From a checkpoint of a small transformer trained on Wikipedia.
Size: 8 layers, width 320, 5 heads of 64 (1 for keys and values), MLP 1280 GELU, vocabulary 4383, 9.96M parameters.
Architecture: LayerNorm before each block, rotary positions, tied embeddings, attention and MLP in parallel.
Each number is 128 + 24 x the weight over its row's rms, rounded and kept within 0 to 255. Layers, rows and columns count from 0. The size above them is the row's rms in percent of the matrix's.

# layer 4 MLP up, 1280x320, rms 0.0509, rows 1151-1175, columns 192-255
size [ 97 102 102 104  99  87  98  96 103  89  99  94  98 104  97  99  99 105 110  97 102 103 103 102  99]
[[119 132 125  85 107 130 131 169 134 113 131 117 184 137 150 117 150 110 146 139 109 102 122 146 139 150 150 159 149 121 133 135  98 131 139  97 129 159 141 157 118 121 128 122 136 123 153 158 122 110  98 138 145 102 102 136 121 115 134 111 109 131 109 180]
 [135 107  94 127 122 158 155 116 106 152 135 110  99 145 118 128  92 111 132  76 145  94 162  86 113 117 100 152 105 115 151 146 133 140 136 117 123 150 120 165 133 152 108 128 123 162 146 112 162 102 126 106 140 129 131 158 166 178 109 139 131 164 114 114]
 [114 132 132 130 100 133 146  86 120  94 101  92 128 134 125 145 127 115 112 129 125 126 101 123 153 139 155 146 138 132 155 126 127 111  97 116 110 140 143  79 130 136 177 133 119 151 136 151 153 121 113 164 154 112 109  95 173 128 138 127  84 179 126  73]
 [133  87 144 116 132 102 116 101 115 148 161 100 126 149  91  77 101 119 142 134 171 153 165 154 130 142 149 153 147  93 100 132 203 101 157 140 131 115 105 102 134 125 101 155 112 138 110 106 133 132 112  95 101 166 129 131 125 120 160  92 119  84 107 127]
 [ 77 102 163 156 145 197 143 168 140 135 107 109 153 102 154 141 108 106 140 145  93 148 207 108 110  95 130 129 130 154 116 130 156 123 124 108 118 135 121 131 139 146 116 127  93 152 123 140 142 138 138 127 128 132 193 120 150 123 145  90 118 118 122 149]
 [ 81  89  91 103 155 120 110 124 135 135 132 134 119 110 143 105  76 141 123 117 153 133 145 158  86 135 171 108  95 163 151 110  93 137 137 138 105 159  96 132 127 133 100 122 113 175 155 120 145 169 111 133  93  95 154 135 119  93 157 105 118 100  97 160]
 [148 142 123 142 149 150 150 130 157 126 162 136 152 161  96  96 136 114 117 101 125 119 128 132 149 113 150 108 141 137 101 129 173 137 170 180 133 151 134 112 131 107 164 120 140 112 101 119 104 108 136 108 149 163  73 118 156 132 143 159 149  91 139 124]
 [116 107 132 137 173 107 132 169 117 138 116 117 143  91 121 144 146 124  99 125  97  70 150 153  91 145 168 133 164 172  98 108 139 120 120 136 140 106 166 162 144 131 134 117 135 171 145 109 132 112 120 104  61 117 120 110 130 132 156 154 170 139 105 104]
 [164 133 130 152  81 139  89 170 106 140  79  96 149 133 106 104 101  89 131 141 159 137 149 150 146 155 150 137 139 185 115 128 106 121 147 123 110 115 142 132  99 107 149 135 117 133 115  91 109 121 148 139 115 108 118 125 150 165  97 150 132  90 105 108]
 [131 142  84 132 114 117 165 135 172 174 112  98 145 143 148 144 107 155 120 133 106 116 111 146 114 124 132 164 118 151  90 136 154 141 149 113 129 131 159 158 137 116 104 111  90 116 146 171 136 157 134 133 119 182 120  80  87  92 117 135 108 153 148 133]
 [146 115 116 154 123 100 145 107 163 120 155 157 116 141 140 137 119 160 106 144  91 165 149 147 155  89 153 143  91 165 131 139 153 130 104 141 124  85 110 161 115 110 112 114 173 150 153  92 144 111 102 117 122 116 139 118 120 132 111 147 125 115 144 153]
 [104 117 158 132 145 102 163 158 144 147 155 125 170 108 138 129 158 125 135 103 152  94 127 137 133 109  88 114 104 114 161  93 167 123 116 140 145 139 129 117 153 105 202 120 140  76 134 135 124 123 154 113 147 128 120 152 167 142 128  95 154 154 143 113]
 [114 161 114 149 125 142 127 133 116 120 123  82 138 164 165  96 128 147 123 131  89 159 150 158 122 124 142 176 121 110 121 120 115  71 158 175 136 126 117 129 128 138 119  92 143  84 141 103  75 136 144 166 170 116 112 143 129 148 170 145 102 114 135 104]
 [105 127 125 156 145 116 114 145 109 151 122 136 132 130 177 122 144 124 120 124 106 121 122 140 145 109 167 162 101 138 111 142 111 162 132 137 162 147 115  96  92 108 127 173 170 132  88 162 177 106 141 110 114 151 128 107 112 148  77 147 141 107 138 131]
 [158 164  93 165 152 141 126 163  93 186 162  85 170 121 128 155 110 132 107 137 114 114 143 134 108 138 188 149 118 134 154 138 160 120 151  81 126 128 138 143 108  78 108 123 153 126 146  85 144 150 103  81 137 107 122 152 157 120 117  86 137 117 171 117]
 [137 168 111 102 130 164  99 110 114  79 105 185 130 158 178 170  99 150 147 129 148 102 126 138 132 126 130 138 107 169 142 125 100 119 143 130 119 132 136 124 144 122 102  75 133 124 106 102 119 164 133 139 163 135  99 152 129 153 127 122 122 105 122 134]
 [124 123 118 114 182 173 136 106  92 151  91 104 123 122 107 119 159  96  90 110 123 112  86 121 141 142 121 122 100 122 110 139 131  86 132 132 132 166  86 157 127 117 114 183 123 112 121 120 133 160 128 126 165 119 141 107 142 129 102 105 179 121 133 114]
 [129  86 120 127 162  93 141 117 132 174  97 134 144 177 161 146 117 143 176 127 167  97 111 147 152  95 120 147 112 122  97 138 161 134  99 134 141 130 159 183 108 132  98 133 152 122 133 135 122 172 127  98 154  95 121  82  98 138 111  80 130 154  74 131]
 [ 98 129  98  94  85 175 138 124 180 110 168 109 122 154 100 131 116 125 120 121 140 106 123 152 129 109 128 187  95 141  65 127 184  92 149 127 139 140 120 107 118 160 163 129 122  95 130 115 107 138 142 125  94 152 141 125 116 148  95 118 162  92 137 142]
 [159 165 153 136 121 126 123 151 155 113 164 131 109 135 123 153 100  95 150  96 121 125 164 162 121 142 148 138 113 127 126 123 121 168 106 139 124 125 134 167 135 147 132 155 171 110 124 144 121 137 118 115 144 116  96  62 157 116 151 128 163 135 104 142]
 [157  91 144 196 146 134 107 134 113 110  76 104 133 123 120 152  91 118 146 142 168 104 115 133 101 121  80 164 119 123 125 149 117 129 138 105 134 191 114 150 109 149 125 166 142 114 102 140 136 151 133 118 127 130 153 129 110 113 122 151 121 103  99 162]
 [132 137 183 166 164 130 125 154  64 131  83 112 147 130 116 131  94  92 157 112 162  85 110 169 114 134  92 113 156 131 124 121 130 140 147 146  97  89 125 118 131 134 163 103 164 111 122 120 101  98 106  98 137 102 154 145 105  72  97 105 191 145 160 134]
 [ 99 106 152 157 133  99 165 124  80 130 137 112 115 137 126  86 126 114 119 143 107 142 110 118 152 151 154 129 132 162 104 139 155 144 153  92 169 136  95 123 163 150  74 137 124 119  90 109 119 118 107 106 132 154 118 157 157 136 125 148 129  99 156 106]
 [124  94 145 147 137 140  97 125 131 128  84 109 127 155 145 153 109 143  98 133 165 114 176 172 130  96  97  85 127 139 146 133 127 136 139 143 147 111 142 133 132 113  97 104  94 146 136 124 151 118 123 133 125 143 159 126 147 122 157 135  99 170 102 157]
 [170 125 124 170 134 127 134 166 100 113 148 125 172 170  80 139  62  95 138 136 146 166 144 135 162 128 130 134 146 104 121 102 124 132  85 104 170 124 112 133 129 150 109 145 119  98 123 143  87 107 137 140 116  82 135 173 135 102  91 140 142 102 127 151]]
# layer 4 MLP down (transposed), 1280x320, rms 0.051, rows 1151-1174, columns 192-255
size [ 92  99 104 107  93  93 106  92 102  92  93  94 100  99 100  97 108 101 107 102  93  99 103 102]
[[106 126 121 113 127 146 129  98 103 113 124 138  61 160 151 127 120 125 168 108 104 112 148 126 147 143 178 106 133 132 137 104  95 209  90 114 161 119 141 166 134 106 119 133 131 110 111 140 123 166 162 144 114  99 167 118 106 131 161 143 163 104 108 120]
 [131 121 126 156 133 156 138  88 163 122 113 127 107 122 154 186 149 160  98 124 114 185 146 149 162  92 147 125 105 108 144 120 110 113 137 130 105 125 139 142  90 116 165 141 118 168 143 165  72 133  95 148 102 140 122 103 127 115 128 141 101  87 101 137]
 [ 79 165 126 131 123 112 131 135 159 122 177 142 162 113 131 141 161 134 127 183 126 113 105 108 144  87 154 128 123 130 140 120 110  94 109  81 133 107 168 108  78 122 117 109 125  96  84 103 136  99 148 133 140 131  96 128 158 131 134  67 119 130 110  94]
 [100 123  97 111 139 117 152 149 141 118 113 173  98 149 140 111 144 103  98 150 137 111 108  87 113 165 165  91 108 154 143 113 145 175 120 183 101  65 122 128 112 109 107 165 143 125 121 145 105 119 117 100 122 110 146 125 107 161  86 157 134 146  79 148]
 [166 150 127 150 132 107  84 110 116 150 128 155  89  68 112 157 156  91 138 120 145 157  89 141 161 110 174 108 157 156 146  95 111 132 138 139 141 173 150  94 154 100 159 156 147 122 172 148 153 117 157 120 145  71 164 137 103 145 104  89 146 144 141 143]
 [161 143 108 131 167 115 117 130 125 115 132 107 141 136 120 178 150 118 159  78 175 139 117 110  75 144  90 122 149 131 157 183 120 134 136 161 122  89 117 119 132 127  64  91 115  88 146  83  83 139 110 140 142 163 159 131 125 154 146 179 105 123 154 108]
 [157  90 133 131 170 135 106 117 132 157 120 158 157 115 103 207 146 199 102 122 161 139 119 106 130 105 153 166 122 122 146 137 117 178 143 150 147 109 154 139  99 125 137 118 127 150 101 165 149 116 180  89 110 128 101 156 118  68 119 119 151 105 141 125]
 [137  99 120 110 122 122  99  99 150  89 126 121 135 125 121 112  96 155 157  84 119 163 118 115 139 127 137 132 123  73 109 107 121 131 175  96 120 122 148 117 119 127 138 171 138 109  80 126  68 145  97 161 146 107 150 147  94 101  87 101 113 114 125 152]
 [144 160 149  83 119 136 131 110 123 125 124 179 121  67 128 136 102 154 112 137  98 133 123 108 139 126 118 172 148 125 141 132 150 115  84 113 117 138 154 136 134 146 120 106 186 124 128 149 102 117 121 121 134 124  88 169 115 147 137 150 144 180 156 158]
 [115 119 156 140 156 125 141 166 118 152 119  73 120 133 106  71 138 135 116 160 107 149 166 122 171 143  68  99  77 104 132 139 125 126 101 131 125  74 139 141 132  88 146 134  96 114 120  50 115 101 135 138 130 119 112 105 136 109 108 134 155 125 111 165]
 [119 164 137 141 149 170 123 108 101 150 124 110 135 149 125 130 119 112 104 156 170 142  82  81 135 155 111 135 135  92 135 130 132 138 165 112 117 139 139 138 122  99 147 149 132 148  97 124 130 169  87  69 155 135 128 170 145  87 131 118 124 151 162  92]
 [191 140 117 150 141 110 131  87 104 140 102 127 156 160 158 148 143 120 132 157 122 119 146 166 160 141  89 115 157 154  79 132 106 120 144 147 148 124 138 118 153 104 144 111 116 133 108 150 114 107  87 121 121 192 144  74 122 124 126 114 100 101 111 128]
 [111 137 126 104  91 181 145 143 154 105 198  69  90 167 144 114 139 133 169 117  84 135 153  95 116 128 149  98 141 140 144 102 170 170 107 139 147 135  91 132 168 142 143  91 129 153 136 163 133 109 131  93 151 145 119 127 105 181 146 123 156 108 105 123]
 [141 101 137 106 132 158 130 118 130 124 106 108 122 148 135  91 115 126  84 148 106 124  91  98 122 150 107 108 129 132 158 124 101 104  90 169 107  90 115 172 176 170  96 134 116 126 149  89 141 141 125 111 121 124 143 120 104 108 138 147 122 168 110 145]
 [144 144 144 122 136 151 159 144 119  88 150 102 108 121 189 123 138  94 122 123 161 127 202  45 132 104  83 124 138 129 154 116 117 124 125 197 122 116 149 107 106 144  97 116 118 144 153 132 149 143 119  98 100 158 105 104 119 128 117 121 129 128 124  63]
 [134 101 135 131 127 116 142 173 137 153 107  52 110 116  66 170 145 109  81 121  86 122 128 131 174 152 122  80  74 101 107 142 163 109 122 141 133 164 125 156 130 117 160 178 106 157  71 128 187 136 144  89  89 103 135 106 146 109 117 140 148 131 136 134]
 [120 138 116 137  97  94 107 149 103 146 103 105 144 108 162 155  99 155 121 108 116 132 155  82 132 118 111 106 130 142 158 112 150 150 130 150 148 130 160 123 127 137 122 115 105  95 118 160 131 146 191 128 168 131 138 109 123 129 119 133 177 108 144 136]
 [133  70 134 126  99 143 147 117 128 136 152 119  95 136 138 139 140 145 147 131 123 132 138  89 141 109 105 186 164 153 112  87  66 156  87 150 111 141 147 192 152 140  75 155 114  93 148 137 138 133 139 137 120 182 134 146 163 105 171 174  82 164 109 131]
 [128 132 108 103 138 119 171 152 100 139 128 142 120 171  89  87 103 137 122 136 108 110 113  85 150 157 165 126 124 112 126 155  91 143  94 150 153 117 174 138 107 149 134 135 122 156 125 131 127 103 131 128 118 128 139 173 119  98 119 132 172 141 143 125]
 [105 101 169 118 123 126 121 139 155 161  95  94 135 134 132  70 137 116 134 146 144 113 146 144  91  95 113 116 115 107 117 150 137 106 156 113 124  97 117 133 147 133 131 113  91 131 152 104 129 151 119 174 111 135 166 133 104 167 140  99 126 151 125 111]
 [100 145  84  68  86 125 190 139 152 172 146 116 105 127 123  98 121 143 126 115 118 161 119 167 141 136 133 104 114 130 162 119 143  92 130 149 117 103 176 101 134 113  88 121 148 149 149 128  66 105 146 108 105 123 107 116 137 153 118 103 120 113 155 125]
 [115 171 113 150 120 146 123 104 167 107 154 133 112 144 137 131 114 187 116 138 157 127 109 119 156 169 118 150 182 114 144 115  97 130 113 156 133 126 165  88 129 137 133 129 116 130 128 192 164 138 119 144 138 135 116 152 148 135 115 101 143 157 132 198]
 [172 100 127 126 145 123 137 114 122 142 122 130 115 138 126 114 118 121 195 133 131 135 104 193 117 129  92 165 104 138 135 135 109 119  93 105 142 105  98 148 114 157 122 144 115 133  98 169 170 134 153 155 128 109 154 140 125 149 119 107 160 148 101  95]
 [ 85 103 142 158 186 169 114 121 139 158 167 102 119 136 145 114 136 142 163 138 107 161 116 118 129 156  99 132 156 115 124 109 113 138 132 162 190 108 159 128 119 104 112 111 116 190 133 169 109 174 147  88 106 108 100 121 141 136 163  80 108 118 150 142]]